{
  "n_layer": 16,
  "d_model": 256,
  "n_head": 2,
  "head_dim": 128,
  "activation": "swiglu",
  "norm_place": "pre",
  "tie_embeddings": false,
  "init": "uniform",
  "init_std_down": 0.0,
  "warmup_steps": 551,
  "z_loss": 0.0001
}
Each number is 500 + 50 x the weight over its row's rms, rounded and kept within 0 to 999. Layers, rows and columns count from 0. Numbers have three digits each. The size before them is the row's rms in percent of the matrix's.

# layer 8 MLP down (transposed), 512x256, rms 0.0461, rows 337-408, columns 0-63
103:503544456545499499444457542450490444434572566480547431497539491501497428456446544546449539540514446409523468569487548502495512501521464399598535462535518492528460456474494557480429583491509514
108:616549552513476507537574601441516460629505568453510525459488443567537507440591544416407527462602538520493457476517516462470516459536434560470479643530583443489583481539520438516484530470535524
089:428463487484496437453498445447611522470506520570492578558458562527541444534503497515539564535575457439461517513439473498505538509500550538440579538478528536493424496503503493548526604499500544
103:522497482491450518471505457463454532552443421468500543546562478506519500444465464548462455426575487482470510546508397588492589478463531544523561563462510497523498468588556436519512475483435475
104:563552514507607553501422493518472499549410452549449532517539481530584488510489525449559427517565527442428527440439428417509500447521590485496493503389485531512509479424498527486466437513470506
098:508448492522450533527453566582538594558435473489554494489499537423386570453403457501473479505462494559455417488543587481543529576477524404495493461516542465523544542433513536460562437494512555
102:410558514595593474446545496465566503523513531546506522488406568532475454504509527543469526490446524566467439512523424564487525440619570554602517552486506542548436526504616533615489563555590456
098:444507605457530488456480552415495501516494534441434462552499587479545550442484430598443511434481558450396560539548506520438468405525538527478519460471480499583562511511531565468483449424418458
099:468474534504532469410458499491478443476445550447458528462422509560458476479567536492411579569508481446558526507541524614424468544456508492423476457582438477522542519524551530570510551521457517
097:549564532576535545497461469548531487463483364447486480452472431476483499546574461413530452462462522475588544459511485518574498495510521514541561534406486472525516484600521574522430555502515517
090:416576528488493455589498475518515398458513519426540473434502475521429440544466411533532476545427468477473465385455476513465623578504407496578456481561530544482629541512572564535480563499438548
100:507503511532402466537490562472502468546474487521535420516512478521508502569509446589483487472461481557551594561512451532462492470555524488455535541507402432503478481462401572397617525513479447
096:385504498453540470521466445501483458531382378542528496536530455552521462472480480487532475529573500492477409436465517494466485446520520517514507500404519475423492433467489415412465579507512487
104:445567452515484573530520520485568505368451512493612537608537521474421440520535565578467542506582455519544520543442546461467509456535543529611518492506556461469427480524558409406498531568378594
090:561548492535614452522577528526474505466482527582497541493565515409412481572482567479479525551487520548415487523552544504451519490518470433474571478508405559522431563483424484476542433467520535
100:474545473478427432498572475437466586480528610470505433477526519407475467528486335556571442455508427508471530517457542566378472512399441531602554495433513511494488582439522432569441478497550525
094:417476393461470504528636415547420547543518519443457591514570533478531454450523537558420573491502535527449492454508549442541578509519421556516488516461520547488337546435476492556414528543440516
094:470497481554414513547477450573488477498549516430570412499368497499503533586525455439565405476515464538570532459445472377419397589456479482586505506571469463589492545465483465504438524521456464
100:508549485444546556531396546542407478493459530489444480511624576484509515508566596572514455495534477479487492523520474510510460522486545546589454594474514565488553482559528555454429531477452465
097:476490487518409523450437562550460531486449533505504450512520491462450440441478472438553402516456491498573508511583466498450544372496464415521586524510491477500406563524561460461489509524543432
111:574535453443550549665421444481479493479482465575429443566500409476494422479601554466463427440536527469503496487549468538411492501452505481518516560519432417416510395523558431578436467586480483
101:570470536473435479503592572529515540441513441527573556438472522528367463500497374495599548437571432549425501554535537429472556562493482497424460535437530553541568530405459457482519542456456510
100:446569487533538495480489470556353556448490416591518533494480502547477426461485541505462545562533479543544543666491462453492479442609553489484524558468503553547546425522493459441528441577498578
105:473461500459413474478484509447363597500471501445472484635516461537513541618582481513479548431502569472577414507481524475531495525503501494467530539529500584384419503509508491478453517505432488
104:563548501480388597464526475536557533462499499492482416531438506498442471505435480454573410569433559485572483449469516444519469472602456484487483517510572535483572433576521465424431501422525537
101:449359506531473446437526500487506539522428404578447354517476494489664422477516545482477512499529554465462546446444525468465501506516571497521438470467469486407451473505496512542406416526525464
094:481454505417488475488568424594472500481475509486416502481495550465561430555531502512467540512535455466490461595504412465469559620508459525491512468553398577563482492523506516464526477482484490
102:494429493430467550487544554549539508466547502555378485519441557490475495527455427559481519519461500441585611490595540501477453443545528409479464482532481433525433434543483444575515508454525448
087:579450453464579475446543530472474513554569467453437458473538589571454550449513544519449423472404472410510491515436490514520544478459466542428482496556548461562502426556421461481484531508410492
092:533554469503480455492505444590565472613551497487404454489509504504498493454544487474529432527524531543526550463526508462463573599547526413622480484482436451465693513462515512423477517383409471
093:491573469496533507465577493510436541571487633491570581454572493413443542561468523402500527622449535534410498511495477574569368596417498607513486592518519482538570542391514502540544514518591442
100:530546531511462516452532526502546445446555440478493502503452412549544454365465436618465535523515541422543526474437423444415536551454453575519479432468582467576569559555473431478508479439484497
102:559516568469496517461437529456442540545438465527537529622494606534471419511433495461495487481506491576433458472383525488443448498572507498469538552422580598531540465608515571462443553513564500
093:503471484540438477561440449490531468412405468543463471541412451482445484513472402497496502493566534581512429457470564489446478501571531622465473448538484510484492557500534535493547519553524440
103:503547502535516432587429517515479553465512555485555499505506476519537433599455469418514491482503516496500540429457492455529545456593462438538483467428415494569504435495436590522498495454576483
099:457413468455439413539557514448550556478500584512466520548549451386457443556503472489515435558447575417515554466432558479464541488461510559483467534506583546464581435539485487550457565549477448
101:526575521525512532645551491460442580512569479467443512646502471578508505537402505488467452551457485480416605503433475574473511451494450619559455463481528487525465581508513471506498484549526540
104:498473526491387583411485566468540544518517582429528479483457583435408523496460479513552482487478530509436506586516543550581473481532320612519529495467533535514507447521453491561459569550529439
093:591435560469517539388593473464541459511493607489442537435493537535527450457539499395524552597536562457570565510459529478668582553477512475445467507544443485504587408536487452503589480454449483
089:504477527480542412561563550519472468420437430522448513566493494450524463501501562549459434545526609492502581513492522521514514536550470427563489649478482423523436506447514501413577509378544513
094:529505431536487538546458472514494548439459490533490570517446537559402450371485408516562443498483517507509509432426511448479526457462584518469508395509456531504485523459484574455464533517553511
104:445411462502487479500476430422482551490515506557459480466470527480501456526463530495495445492525580468533472524519598526354485504504518508485437485475579438455421477593509526545558422422499489
104:509404515514396556508482535448449450506389528442500510583464515457639523493525397497481486546508441493520472508492450497610472425508541371592542519490508512423563586457493568598470480507483477
097:469485538489489494438583369416517456473497502428538505532473523403502491492488476518443548566422495537562521462435498535436555497529542541459497502487470504463484559533497575491555553482509574
100:473461503517487578517493437506520496459501473569544604567546458560540428510514489478524509491538464541488492493558509588488457519562494446576554526498541462473438516481490442467372453474416522
096:494540440536534459611505429461539572551549496448448553472559460559614493490510537560509515421565456482610530506549509533505566477492598452476443416454508462387599506486535501484476459537500547
091:473578618540459519517455532513590488496452451568587520496497574454482498597495495554527476461405521533479464582448422460496455539599475525480458461587527505534584480586529622505543554508526615
097:482533535549598618473528443491533517524545461564518504459460487494575507448433502551557518508527555464452500604525464458563568533519475531367492513502420514486468457488499532476548522492482443
094:544528444513421409410473488545563560537572492448473513398474514445553523420427602520489552609552564540463449551516433532507483464489545558469511440476501454499476528512479534555548653555498449
101:605507436529426413601406522541555414417483509503498440492534518496501453466557502470509530557539479568449555537510485483539537487492474498587498503531396360489512375427480510523472534464488552
100:554546496539452521514369418532516443530460441535430578549520471535484510529490492580547461533524574513581543509451587424509494528474448458585462487516509458476422530562577509567389519440521516
092:560523463369481575471456589452441563466441533412452473504445510510464590536532447386558452584488396469524525474454483447525429489486555533453592479526542478583568575506520519523446510463472510
109:424515492458463523496500494498600461483455427528500568514467496524554480447518520477442421524610431562445396501533520427502520518545512497502545379480564506515509530442457386459557440565541524
103:464558505534471496544507587495471487486562439492494462392480534462535541573403545503489596610430540554487529491534496527491465505464483491478499409557454545463435441493620495529447451530428497
098:482441473522418451443509487485573403519539538492548584481543434470456464571448534501423559516432563446458505545502525453521531523497551502476497475477499542517412581421543480428603526577531523
096:456536526480440481369508473594428481568491482613470521497565428569481526513468512433601521514457553412449476480526462616473455495431414466430537519491543508330476489516451534541495480630481603
105:515502479401526624569477574437554530638475513490432420473427558562511581459536506512522440468466544482530475496489467585544498447530406558540465509499479521473594551542446464529491499497502553
101:505550542511546517393518539491522597476529538504487484503473510419481387469520524533510552582449535461418517498535460595452479485424495565429571508446489409479502528474441481475388565473547537
103:477467389525501555518566387427563464537534416445484521428486475592489409487520469453520539514470515502530479460444473442521502476431449522562542519510604563522555509589443569495480429546517452
091:549513512508538534510518471467453595426481477413448531437493543511478435534576469406539596548453422513561492489528502553584571646534416546450486475524353514480532419474461488507499447536487458
097:496450480509412494544452676460552484507544537483578505525446473630408439517418490466565469564440542443493521494531495502513502506453567548569479559506498600392508507538543484413461462463494497
093:512547408522423448449518427494487377460528551486514493524535432516592527495520547521502449481411597480520469519519506475542548470455557526425490506445466523453454510417498522504493484510487507
104:493475487490509484469583477452541473528454492428452451438472521574398539542496466460527492402371453501399404528468495520586453536423518522493425512497502462400442456556463505443491476518531516
103:470459524524502464433513512451527500566441558536565443420568401504481522504405572412516522508543583488519572496491448526498484550465474437471464490521432491582440415489405467558508475498500516
102:512465550502559497536485482444497489429527397434526540426514499588528501541517536595463542473507377522504512540415483489537527576434602624455509497474579454501534465526549431438579478525567531
091:542600478478533479498420499459554538488516435505496440516457532496485488499497502504585465530484496538550456475568470492540594410470536551571555459473552524547427521559480595501434541588433501
104:448514510471481578413520491448451454486509506627437539423465547502549419425476490427581573535526636503505543459513540485522551451459554539467540491483502571584501441549451358556495449465531483
104:469518437512482524466495570560537539514538470602456526487473507439410571477414507506543473389519500498542528444513520475477474466422482584508657515439644457473447526480450573473491548521465392
096:499500577524494499478501502490444543533480438565502433626432485514516529561552424501543421523549461500519541516534422584555471486583420531589514536568488495613540499514578565557486467455574449
099:414467491514525589514502523540457390562493486564423544468473529421512461500452507541591567473577481459506562486535542522580467515548567452526448475499357446443472564428527565567468492503493463
098:548524549435529498489529473512445522489540582532541487581493466508524486428513519555488560522549590577476436470540405434494446556558486437516495542499545450417417506499525515433482443492512528
100:464507462529419541549529445441507471508483635473596529543487518451542401588480512473474560527472568553511500454579570378440477548438574513495448550514580569516466508495498431457493534453511496
# layer 8 MLP gate, 512x256, rms 0.0548, rows 338-408, columns 0-63
106:445583440478424452531503486512509555518498445524478449509444467409524451480515398536530469485467453512555544446508514502452552479391570483462473441545461513568445510529566428495465466471540533
095:458472523426549477441451519534567510481560514544463575460503571550489496522598655528465527533393450481418463532447558487451470521517498451528480521458517523459523492437491575548476534523539617
101:506563518599552528498463479556567586531572568470477447494396514413519468443466480542549580537448447551473574497537524480559565483609406615555525490557510513535528478501524508540474526576486423
103:516444499481374452525569490518424456424544452444585548540499475444560536533515511459533555498459418485537519512464412575568476510532422502550467439440569478460570486555537476474535444568579480
103:457460507540461476517505585521555493489491528465485499513557525420520548454490483544529420455452432467537548551442554518501455600473582506484519472467506437497513526458479486401604473467515443
106:486510584450478508522481498518483489429469528443528412511537484428600513519506539559601532540519562521471573528530542458543425440478552460478579466541494563461520493498486473408510474426542422
098:571405552526530507567463471533557446458463488512565576526535481554461511502550478463464526506493383471509483491484561496591499475522478546544478491433425520402493447560524486582428485538563503
102:499398534481437508550577513511516406466414444489525571469568484466544421492492449579454476567499493540452507538550532526549472496510598438546485538507501536514482544414514459436451455485431431
101:554499583503510471538456514482559432560566582545498541404472514456450446569482549490495517464490469543520562416447535576461441480540552450603595535572529436478459420522475487540554492439470544
092:649582534543502460515545513607543368501388514523526482469521496465517473503574512570551519457521498449554472405486547537481594480568495522490519506566416484548517494494529470486521471487435601
106:641392535544517470532554526535599509584525485594473398535489420460436574448410564590561415483537514532499563549478434498468525487513529440485509515498475567516471566559492472431535484509495448
097:540499468530504449492518443462474470542497361507592472593449499577456495581529511509491512478511463469466434407555486534493412530414452696504440572475519453485472501514491550486403489599447586
105:583423472502526451449437499489549444492552497500533618520527409482499513484394558507441519522441455432525529496440514499568472609521523416489454528517476620493424499468524593436521384581533547
089:586552512462448461548457477523565521474535542381504481581450501482499447496497467521550530413519571487575534506408539529521528541494500542585425563522516518474519578367575622425492521402474552
101:565507573427444476438551550472527519537495488414423467511536587511561550523482535422534483488485481535474491457476528455411453476556539477481531455422525527533483464531538513530502543421432518
096:551467406541499482485412561501604415540496484478500473530484451444407488467576474548581451564509552494502545598448403450474487524455537471416553506526496604534523510605466566413482593562504407
101:442555577476478460498465509484670415491508566531502505530500435490471472465519471474540486434412534486541559494491529492482432544493489460565455562490453537483534372442497477583532542402453469
096:517536524431491560540508415542571513493518496464484400582440465533423482582474516423471490433529415491530538541542484438493598401498516523396505583500566505599508659559487482476526587495468399
097:524489530600502418548507500599546503479501525491460547583564514544481555554432394480450499456437532598529512528505545486435501515516503480478523442581439644522445511454482526443565437545418483
106:529518578583482501537589509527579602629529462537514524501482501448397563506479431525390581504578488485524512525480421519467506483490465482476503560538527440499444543430494503573552458541524439
097:479540499530533546482528492474511471595490474536513556538575415480566549489468437458526501474485653510518489609555480544486406508433422474555523532548508508451541532509419486555510479451430463
099:545557506470526534531561477526508406524487475537467462490540558580440541503507602477405528549402477480467475429489478475552487482555530482547535596526445454485574472464461545544483533337492621
101:581519441536520528467442550579456433496581519465505595454560458428550470490531559434559389448468455531452601486520407515474551487432569446531400511495466464519464491464573451475542465593471529
103:530449534514484575467549488461411477478403510386529561533609471488568543439540545427500489479531547550438552504514465541442526560517523502445571460493541461394464386408477553490526574569538515
095:500411577445517545528492513472489546633497524515448483486525486515506570500573583458448445518467484442552529384445553562564562491546486484550469507474481522439553516525430564496402538468486516
098:500546463416596424530433501566509536533518488423432445421599489551564519581459537486499556472459491480471556550535543574533519491470525591507481528540469492463467498489518530544536485505384539
100:456443561486517435484527463461514431469490521437571617518518488532487507553514514494481477512567492427499506539459437556534504548517516633473524602548411490482506536403578586517488483539511536
092:537503514501506505401552541539543472555537490412624458479420517446519471438485533450502528492552437509453552431468458489458508536439584410571613444528463430450480540592489504450464559496485534
091:570481533529528582550484444501509387457515411551483436441501401444551543499507492492567523441561499518554563435475535559442552592470483547570492538549453487463480535500506502497506429448511483
094:570507563426463383474403499553513501512508475455515531576461504502475482489574491604468569515452531374502480452526467573480543515505523482549479524497435424356545416559540443520492522466561528
103:525481505532450532503555502590505393461569594507450492485435466483502443464531488498522554555516565482377470509540561595494443583459485514518416546552561443508473470534565562495505552535483543
099:605428497437551489518501517481527572469584547473518489590531531559510547487569529470489558420486415524530531594535444450582568530546594485505545415483361453521481442576493502512482535525504527
093:421443497489587559579487511576433604430427511590621413580456484392513483544514493472556491514517408427505516535582529509524509503439499486435467532455476447485564507493501558522454614537511553
097:523493591414426434562404490441534472488556537602500419483450458432476473466530613564439546480495501492482459540478491505458491542500505550384475589502537495351470483517491516509470511536483452
098:489506480529502526504492534528546411572454522493403435490484470480529499474478526613548528447560553504445436600454488510466580516426502514557430448511475585418553376475540428450557619559456449
101:552530498471518428511562547548494530486443484491531485440503469412516505432514438426566451529469396411469409514464482525502531456457476441419586536510569439444529495535531463377514657497511561
099:493409583589569557551487492568588604431466537498509398499485541458457499424458486450458520442492494507393490407550507553528464556495538563490496574484497592529487450532534437547510542539468502
104:514458491516486418492516560541569496518440455476523472508569457439376513474524554509423528397548517443525488466453448540504520437453453470552474587550552442411522524518550651421442552533465431
090:560461530493529544564487426458496456500498485400554535575494429511557455543573538458465475550527554545468520463525438525562425458541536418529565596537389396448554510531479497453485460430383532
097:467448454538423556531546511508483521441368497518519477512571523588502503370544481463477528577432476591476442470513487520415549441457533480497501448565498503518462572411541577490485427490527545
096:521516503522602570484486546463452395520487516355482497545525423449640575487489409482536638519499501509450474484518510537572562579517538462527546440492376530448482535471479518451536529516501505
098:438478502539443514495440515590557478535496536512499472531458490457533419507504451514498503500428471550524587558459405443538524491453546418374394542381425482543494468437482459494474471404497484
093:470518461468574451441506500526482522539498428440447510527542529545461528453442481495521548520401508417496510456552518529513540525513523464454573406533509505472489484522547460610494474522480513
099:369476556433558547485538444509520552573454489446526531546587482515490536574491579646530537513498472525504465507452464551482544450492500476564503445497413512506473570461503395454474492446574572
097:530414486506652576545516500491489489523495516465534450582487473536536464539480569509471559472509474480493537534469538517572515499360557449524544511506500538557567465556507499492492480514413493
091:547518513526479544497496581552577467461483506514520570488471606461420530591525464512410429452432522517519457588401535445540438577453424569458550543516492519547523552495550517499578589522526571
097:528539560408549480530488502501549394505568492520483394465489525509478481441429477505526544419495466429424343613493573533534573590526499543510528576510546510468517529441591505576519529540483464
098:586461517453523560616460514462438447470510635543546402556475494471524514657549490475530448545492470414560512543542521501504484545460554521511499472427512479512509444537484556487581478512514502
098:521481493465467484515508494599530486501443461482507513426544519469426471479481497560434483433532432495486394469488516533484598543459505558406468503474498423514508448430493481618535639482466523
104:509589524574582458601551503460486493500467493438475500613498588497415497517423532486352558461499489477554512518438469466513557529444503494523452553433388452512453538495600545535418441582441541
096:514478514513524414504496472554498376438448505525504479452594430564493469457521584560474594525416448413545576604468452508458552511414571527548522427515440452432511454531486517423552405554511570
103:501369541603545465498539394494554496496450375528537488486445547524533565516427560480469490545545487566412636499443487432439584487505505484424574509428534501571416526507490534469506419520490489
102:522513541568473441528516529488533522492460474421447495584525577538518585507488480448438499525435444422492496564449441481451469463541484503393488593495468479503562495484536519518514375396538467
099:447512444427506560405571532500521574476506527463510530488481515505474525526509502523475483519466520539427489468571464466471484453585511573494471524444574509493483560453531548469542534550500482
106:561563470458554553459459453517609546434515479517472526562580479467440546527426516575475546572506523498528480507559527554377487505530518567583534425566551539486419475429550488512536474526464561
100:516455548626428385506504546415521496503518547550549541537443518485572513471455490421567435564468417543441556523561410446415505542460526477437578498518434575542495614539492481412486503586467530
098:536532518530496448540423497519496499466539525556458498591553488498539500451478525396533471534498477588545517492451511435583562549591571480414471422466443474515496506496578536591520427507413391
105:492521563536512491578545496491547464424518401453566515478517527484539502490515560469487545484547542490590498560543418582438503542522505476529458511606465454427508492511592460530419576503548421
092:495519536458595514513525440475499429433412506462653537538582387512484439476469487555498489463473479472477489453545497509419505421531520436513524451554549522541495556484477479539528513517483477
102:529451561506497519514482553576466448471457439440571559502482545576528570490528540546444543446500468569524483502488464438476378450514498611535582595535476506523527462477495418479560493387377492
093:544461486603426413454412502504617394469479564533442475542446466426593542499483511364479564519584492515548537533489451492451563600409473428557461585466432511479549511576511563412400438431408539
097:584531525462450498565545485551494641479416417522508487532529478460525520511597513531476447483546393546556565573498631485586520482522609454616502492465532490515520508582500476567490570421519509
102:505417444520487560553466577506643397472541570474464543520470501568609518516473476565526504570432542484492526426461515500468522579497598459558514483504532444538483532533520490438560417495477572
099:525492469510507488527529468462524559460410550600381524435464519390584482400534493513518459519473411473485506460513481563461495595522543497524542507527439537460527532548493478461468484431492538
092:474495555551489435525477542411551496503462605524526535607568502499485556544503428510459465519470482448453427496524619540524495567494500441515468587534479420511544554508562540495493528452521552
108:524483503511450519585479498460538398527576615534511585457491522527579449548522491476474526530434519445513566528500467540499537585445547456488420441473424569479486434502548442506525557528457531
106:493477453567568591486560540473558485535558488474525544398498613449404463504399544597452497514538488535492518463454515472365414462511531588537543504553508592424563525508456487552494499537536442
094:490473519458515542453420411487457479480459543469496576446504514525514448441502545426464588497491443507447463557451498399514558519404597422447440499429363512512564496514443559494551584503369499
105:457491514471443449529453520568650495408558574538481366516516500529502366523535599566485519549524454509429461562516434479420476532473497522509482487492473502500506481444492502517641394454520432
097:466538508483484465443434511483485453535546490491480497513480502578554483423507488417500575538489511353466542614479468544503655481488515494484472443558548492511508498576516566561486517502508478
097:418481467508489466490481537486557597573539537491529505543480511548385524508555580442455547567489558451563419503473442618470551456449521556553430570457493452500515522588501570482508501533430458
# layer 8 MLP up, 512x256, rms 0.052, rows 338-408, columns 0-63
101:476493464560474481490460534493558460510444355489539460541462605423543578488432484512500420450481531576618550621451457458453546482520421511378527488533573570488518453615458443507520607537482431
090:569422485567444540599564455514471502525389502496593412496548431405546507457493462546536536430557477497560568528490422476449541577480516453416521449560476412502492487499504525464422467531397523
100:500458488404519509509508469476542494523531445476613473451452449484437502601524427482578500519513657469518568491590520495459491576503457433417516468457553543476539484517514513413477457527524557
102:433501551478458501523520546468435478558525493486428516485499535432445455538488474609506434518460512545508561608450492430477484471498476514467508570650476556473485499371470448593497483530431475
096:498432455453477465538410517508447421485451552570412549425516478517532513495422542505526549445542508501491439487455528516527478459412491550595417460492523474477514439527473570477529575485465388
105:603450582451522510488483541537538511507474491549495545518462450504525414493564520498492518469528599460540481482593458499521514515596592560562437530543528425531551435496502511583454542524494390
095:524595448486472589530521563480559408445536513503576451430517545440439520554507504579439478450535477484496514586571509507499354487568453468427528470545484491539453434473539498545554496553527477
099:477483540532488473613530477519493499571548398528495580504535510472539466480478531517494549526585572536546444540548570637522573483450560445550525443492403585553505571455476425552579447467491409
097:518524489477511511484534490606537459444430376521521403475536547480465549541511403456502437459564489565560515500532467536488459524481497528421418637467511464502559574471535618432486563516522431
091:383505580506534528475500507537505538491627487378554474526435430476466417499449502487465517590452467481487544518554428481459535480465459524583460489483546570462493518535602530509443454423525528
100:425566517472533391559458489506406430417454442491525468564572522470509388566530484529457517523489468489545580525528451474504528583488509490417494485549472496537523563432469518628486410480491434
097:570528472474573519524485489558518516561473508467502447585529551420488565528476481543496506503467496472504482556504449505616478420499398511501582523534428389492514506517454522491452438473454431
102:485482451420541445509495495446554566591446530511614473578448468546399571492554504449456459454455511483503572657481550539572454502479518512477466579462519486446515614510486616502503482477534442
087:463431475511610431485514532556501446559503523555516477457589459419398501630560570509473502586474429417434557569532538503516481487498496398489523431450463402462473480545483452553466453507521472
099:511615507474394480467512580485461512463569606488486503502495517454456557457631500472532408432469560439511454530382622493442467589503459418481578557458475541406557465548496481553447630563487477
096:467534482534542514491431538465549467476498443469379538517478449457504459472538542464447460501583588570598449530530495592430557511487421489398461544529514435483480489427481522522436592529590428
090:515447493528535479512545443523524519482535430428622477519509563451482567548508544566464434597566403460480477472502514481469511493474524443517497497562458474538505676615477528404570537587542477
099:519500505601412426518540570420542480506441529475491447395444508507444425480464531501561533538450541530511444524552505512553562413451460500457406479548474521577501594420477508468574411533530530
098:524457579519508465491497477543551478564502488465440546527432504541450435567554502597454469587493433504566471484459444537509552468449555534547521508564478548526538532518527453527529484470509534
107:497451547450541531459513510451482537449502434507507545528426447507493483463537612544465484477480542561473537545514471454411534416522498468437569524521425531574508501470502477480469404451602409
098:442470529406553573477486518537526492509511455468411530486502471426538568609446492493484561579415491496434498554472487497457576475481518530550474524516579517579545605432533440497513514584490592
101:530535496468548464471441533482568560408485532446568560459388597529440454415482507508568395529450357578507560498505473477451436574517471562557507521415486528485443522511499544503495563509499548
104:475524572492462481527434424538533483590553472546509445453492544515416519597503547524499489470493468588471470508436430456537456473415497541452508593432503499525513520417490447526502450465587445
107:490474462497545420536526424585551523512493485490466506565477548526549563542392547597432547477578471486537552515461468563512507442434600563496510536430547551563463556481469539509492482526472461
094:455458480498495485569483540577496471470543504523510508368573469426501366461523568639555478448441574452468488507491443497524470513523461481448504526435519488494487391506517413479548471526514509
095:524354543544478469520518510566584455514510478536576452525401527479463472524563471495450485442567503490531517593432484464545424543399426500511405579446454357574581535514463600447501553438558473
101:509485505534492508486516497578465580488526419521442491468483482430538562474484486479478494552502378565495534544564528419480442470508480492462457577433536547534446637490512593469465480530476460
088:595601474445586545403467520443458520519561508449560455520406563526593465384412588434511544440530503516512516541506462454450513480523495458497544440595505452484509435581405453533447601533547538
093:468529445451559404481589479477544474506519570456566475575500530506421473499579525492466427560501547506418466506467544395534461486471554391554469509449446457445684514564462485542458535470487491
089:471429551458478476440449504459459515470501512527456565533459510451559464549465435507449554573438531418487467444517487548525525472496497499575437571491412399448443412421499444527474561576622481
101:578614511530418518503540510485551525418489457468486490523491475494500494411545435557431514533496463526570569541524491460456560482445517575533540450452525542524518484551491530499552501436454517
098:435556528442503434365495470430518394520463543544552476478522507507458431502450491477519491472502558461439492599517522584425391461486517560635546498513484572458515419555466515527584439575526526
094:475505444562594540461490558468511529520539478533385503505488480575484489565530516537536540547497527374586462407517574513468508500524497496495625436485554404559518495529523518489504487446464453
101:530515477536531502438563466492489416582403651480458426489521407475471473451432561582456488537498528472478492479483524561510523567510499535459544482551551490435446459526552468485491582476540617
099:423373596525542554451506423477535532480433465562460627452462489541483577464471526491565499543543442428497480552556504400469590518444537525432432459528557510580503552483450511517521470486538598
103:573464435474441433518647454558493491561482548470559482450560522567456489550414548537484431483535472490580498460532539488462441543472423410410570551518559575515533517357474557485550448550540475
106:515504529518463592496471460514536528527552536396497444592464455556519477557544452471610461505432543450551602478420434448456508524488425536417482481388545536567519438505502565554478456473429517
098:392489461513548614614510520483516430421515496453460563511538523533508543531480470434561460607437467578474603617470614488528571490446544460436543450443410447508503492474465476609463412483522506
089:417510525520566382503555522557538526482416480618469468496529510432401510519540534494478528523519505425473502551329610437488518558483473480509437464534578509552497493439451479537531482461487522
098:503469540481446488477452450482503529454454548432568561527564429496488434499537429515568579552554450514470483517487493428490419460444585490558529521499604540574570463518477632534470528482486569
101:489374502477462548507547506503566476472472513512434524478569518472455522493464469530507476497465575465448507467509402416412449566437496571472644536387539519446491516575476495453541516539494443
102:403498497514482555587459446571483445471517524436505473506490571488434553501529544550464464514450408500420431500464477562435485536497426520528491489551572492595507488485532460465568584515628475
097:454506471442447498509541572462451589570551436462579549477435511468503487466476417529569480456543455516517491524537543531536466529499508559524544515490490549524443480491500516503425472616433534
100:542457475453552531559439451519521458484517580533535405580536478575496436461577455455574572467507531563471541499610590467572500463450451448627496478469530436500527460500471565409527427496436487
097:612601516566525499507569363513536461551420467583437446493534553416477459527575376577474450433497508559430493523459475509459565551468583508540595402392540540469415478508467527390475451486516638
091:466512505545493430530478508504504548505406387571503455471530460574594494375524459530545471517490441553419542508558567478464495485509458405472440531441471499520574428534460604470500465415410504
101:485447481438545546555445576525469503490417481498510597551500541516505430447575499596546618524491581513602571441594452546562452564502545483425444554418395553407459496486458560550543539458531553
093:542434507472429600581506473476481523450562558556473396467427364584495562533512485554445481556513599520472443539474556427357485535492565565490567449515521507569499482391466505584520509539549467
098:576525424565457491451469533480545411430547534474427525553423495444543450467515579540521558600508509456472549374517519494493570507511501536579495513429407488531485537486544465514486406544535521
100:443385490558487578535442567611502488407544559464406511524528511610501610528509494514597447492546446536487490519488487489558584595431594569461509543477542486528494552483398492424440517506531501
092:518587532513521489510479458517439595448454545593528448475449515516543474570459509482587536470508425511540568528473465508500539421476499635520519428536428459468455492560498407422512500494550556
110:566518494499495543611555474548440531535462481490433515506545416465573505520458458461443484568459439557540548409473525504422586514560475554573534483486494481537525587492499424427485468493422562
101:513441412588540486498526467539552471443515505505488441476550475538520483496406470583613527498497475602438462584529484587488543478435510477413417445491493505445452473592536502472413425493459545
102:595467480454443596523519447525425558448489465510488448535535539557578429505554507412526530434584467594546552458530507507507475507483506427493521543580571417436564497549471425462454375415438450
098:452647524519510519424413522437516513458471581539462521469491513558514493489538557558463548543484491410469521472509567476534529486452542601465452477531480474471477485573434441537548430481498547
103:541522557539615522482450459501536442477461428445440434486499631506386465508477449585464585522508496484556494413559505469397482563527515477535550486479625431520488496445513514556527465455503499
101:478573467510475494539519548416470418523486539524622642544432567481556471470552539512518582528505456544516550523589460528438487568507493614563547533512533546555517458490430447477488457437488524
104:487426439479385583501592560494514429515423499515474425514479567632492488495540524534493456436540441494509410458446493514465545535483566506576489502523456472501542473452566521459480565519482564
089:433483413425497592476519489427424511465529539478544487481505428558487458422512461484574524525485491538500536396522475562462471434507467444477496468565583444572507538552473469492487509600432545
100:537447550569448553526512608559507439453528509501532411474421580396481551543465445512616498539398515518445464400491364520463470484525474483488549416512503431435507510545541583426508473590475586
091:461489497415468451543506473514470440500581550479555469510487429460539498560539468619522432479509507416463442483550534547521566524569530545506526480594514462501506451489559508468602479495536425
102:461507528541482446462504449528414583570421494574483482499534477486509503490568468492543407403514479472533514517453526508455506494478501443530473461530469532521417492493397517600542509532505403
104:581486512524489519420564481520472418440483403564430461460465508512431513486524523526580511430564475485496483498410557524557499540541492526496529430433522489503437485574452511466594436482423536
104:484543482602618538517514452499481460501584538560468558540454555447437535477532509584566421551454561554519540512457360501526464505552439590553568497405501428506546595463480499461461546507572510
091:431566518446458546488485472523553497591449479525439517452489581589461562432481462513593496541448446490527504518486539513485448495606467459436482525587542512554517564428482605575486527479502441
106:592523468463572378465475462496516587492596579495527535494537502506470487425500574430525498466465495437535520633547464574443525495531434529554511550515507528526550442492461535504636419525509433
102:493583589517529524458453433495551527590546568429498615577428468565517463486508492478525502488513434526428499414546566485505558471550595483402601431607524566536460529558456479576420475489509555
094:517481546547502473518459519529518600438525564575514493516467558623484498549499527504446488467536392547532504534551435553463479463425585537597503570525474485534507567480572504458459431535540489
097:448516540436507459484458488508505390394522545562434394462496525476572417499456494564493505536533519519508455547514404496423431529487536484523414440560462546512461511436456470527541489447570451
098:530561537446561440582474578474551485450532498437490548415431571510561493480396452465439528503490468567501516512475453551620604516531564580462549509487348467583542554539481485539541483490547441
103:358500507528491454555463464399526495576577571525489526607475534472535466534515536470497508606452578395476442454470583560508478466419507506473468534454461497562493568428503554552549544636487482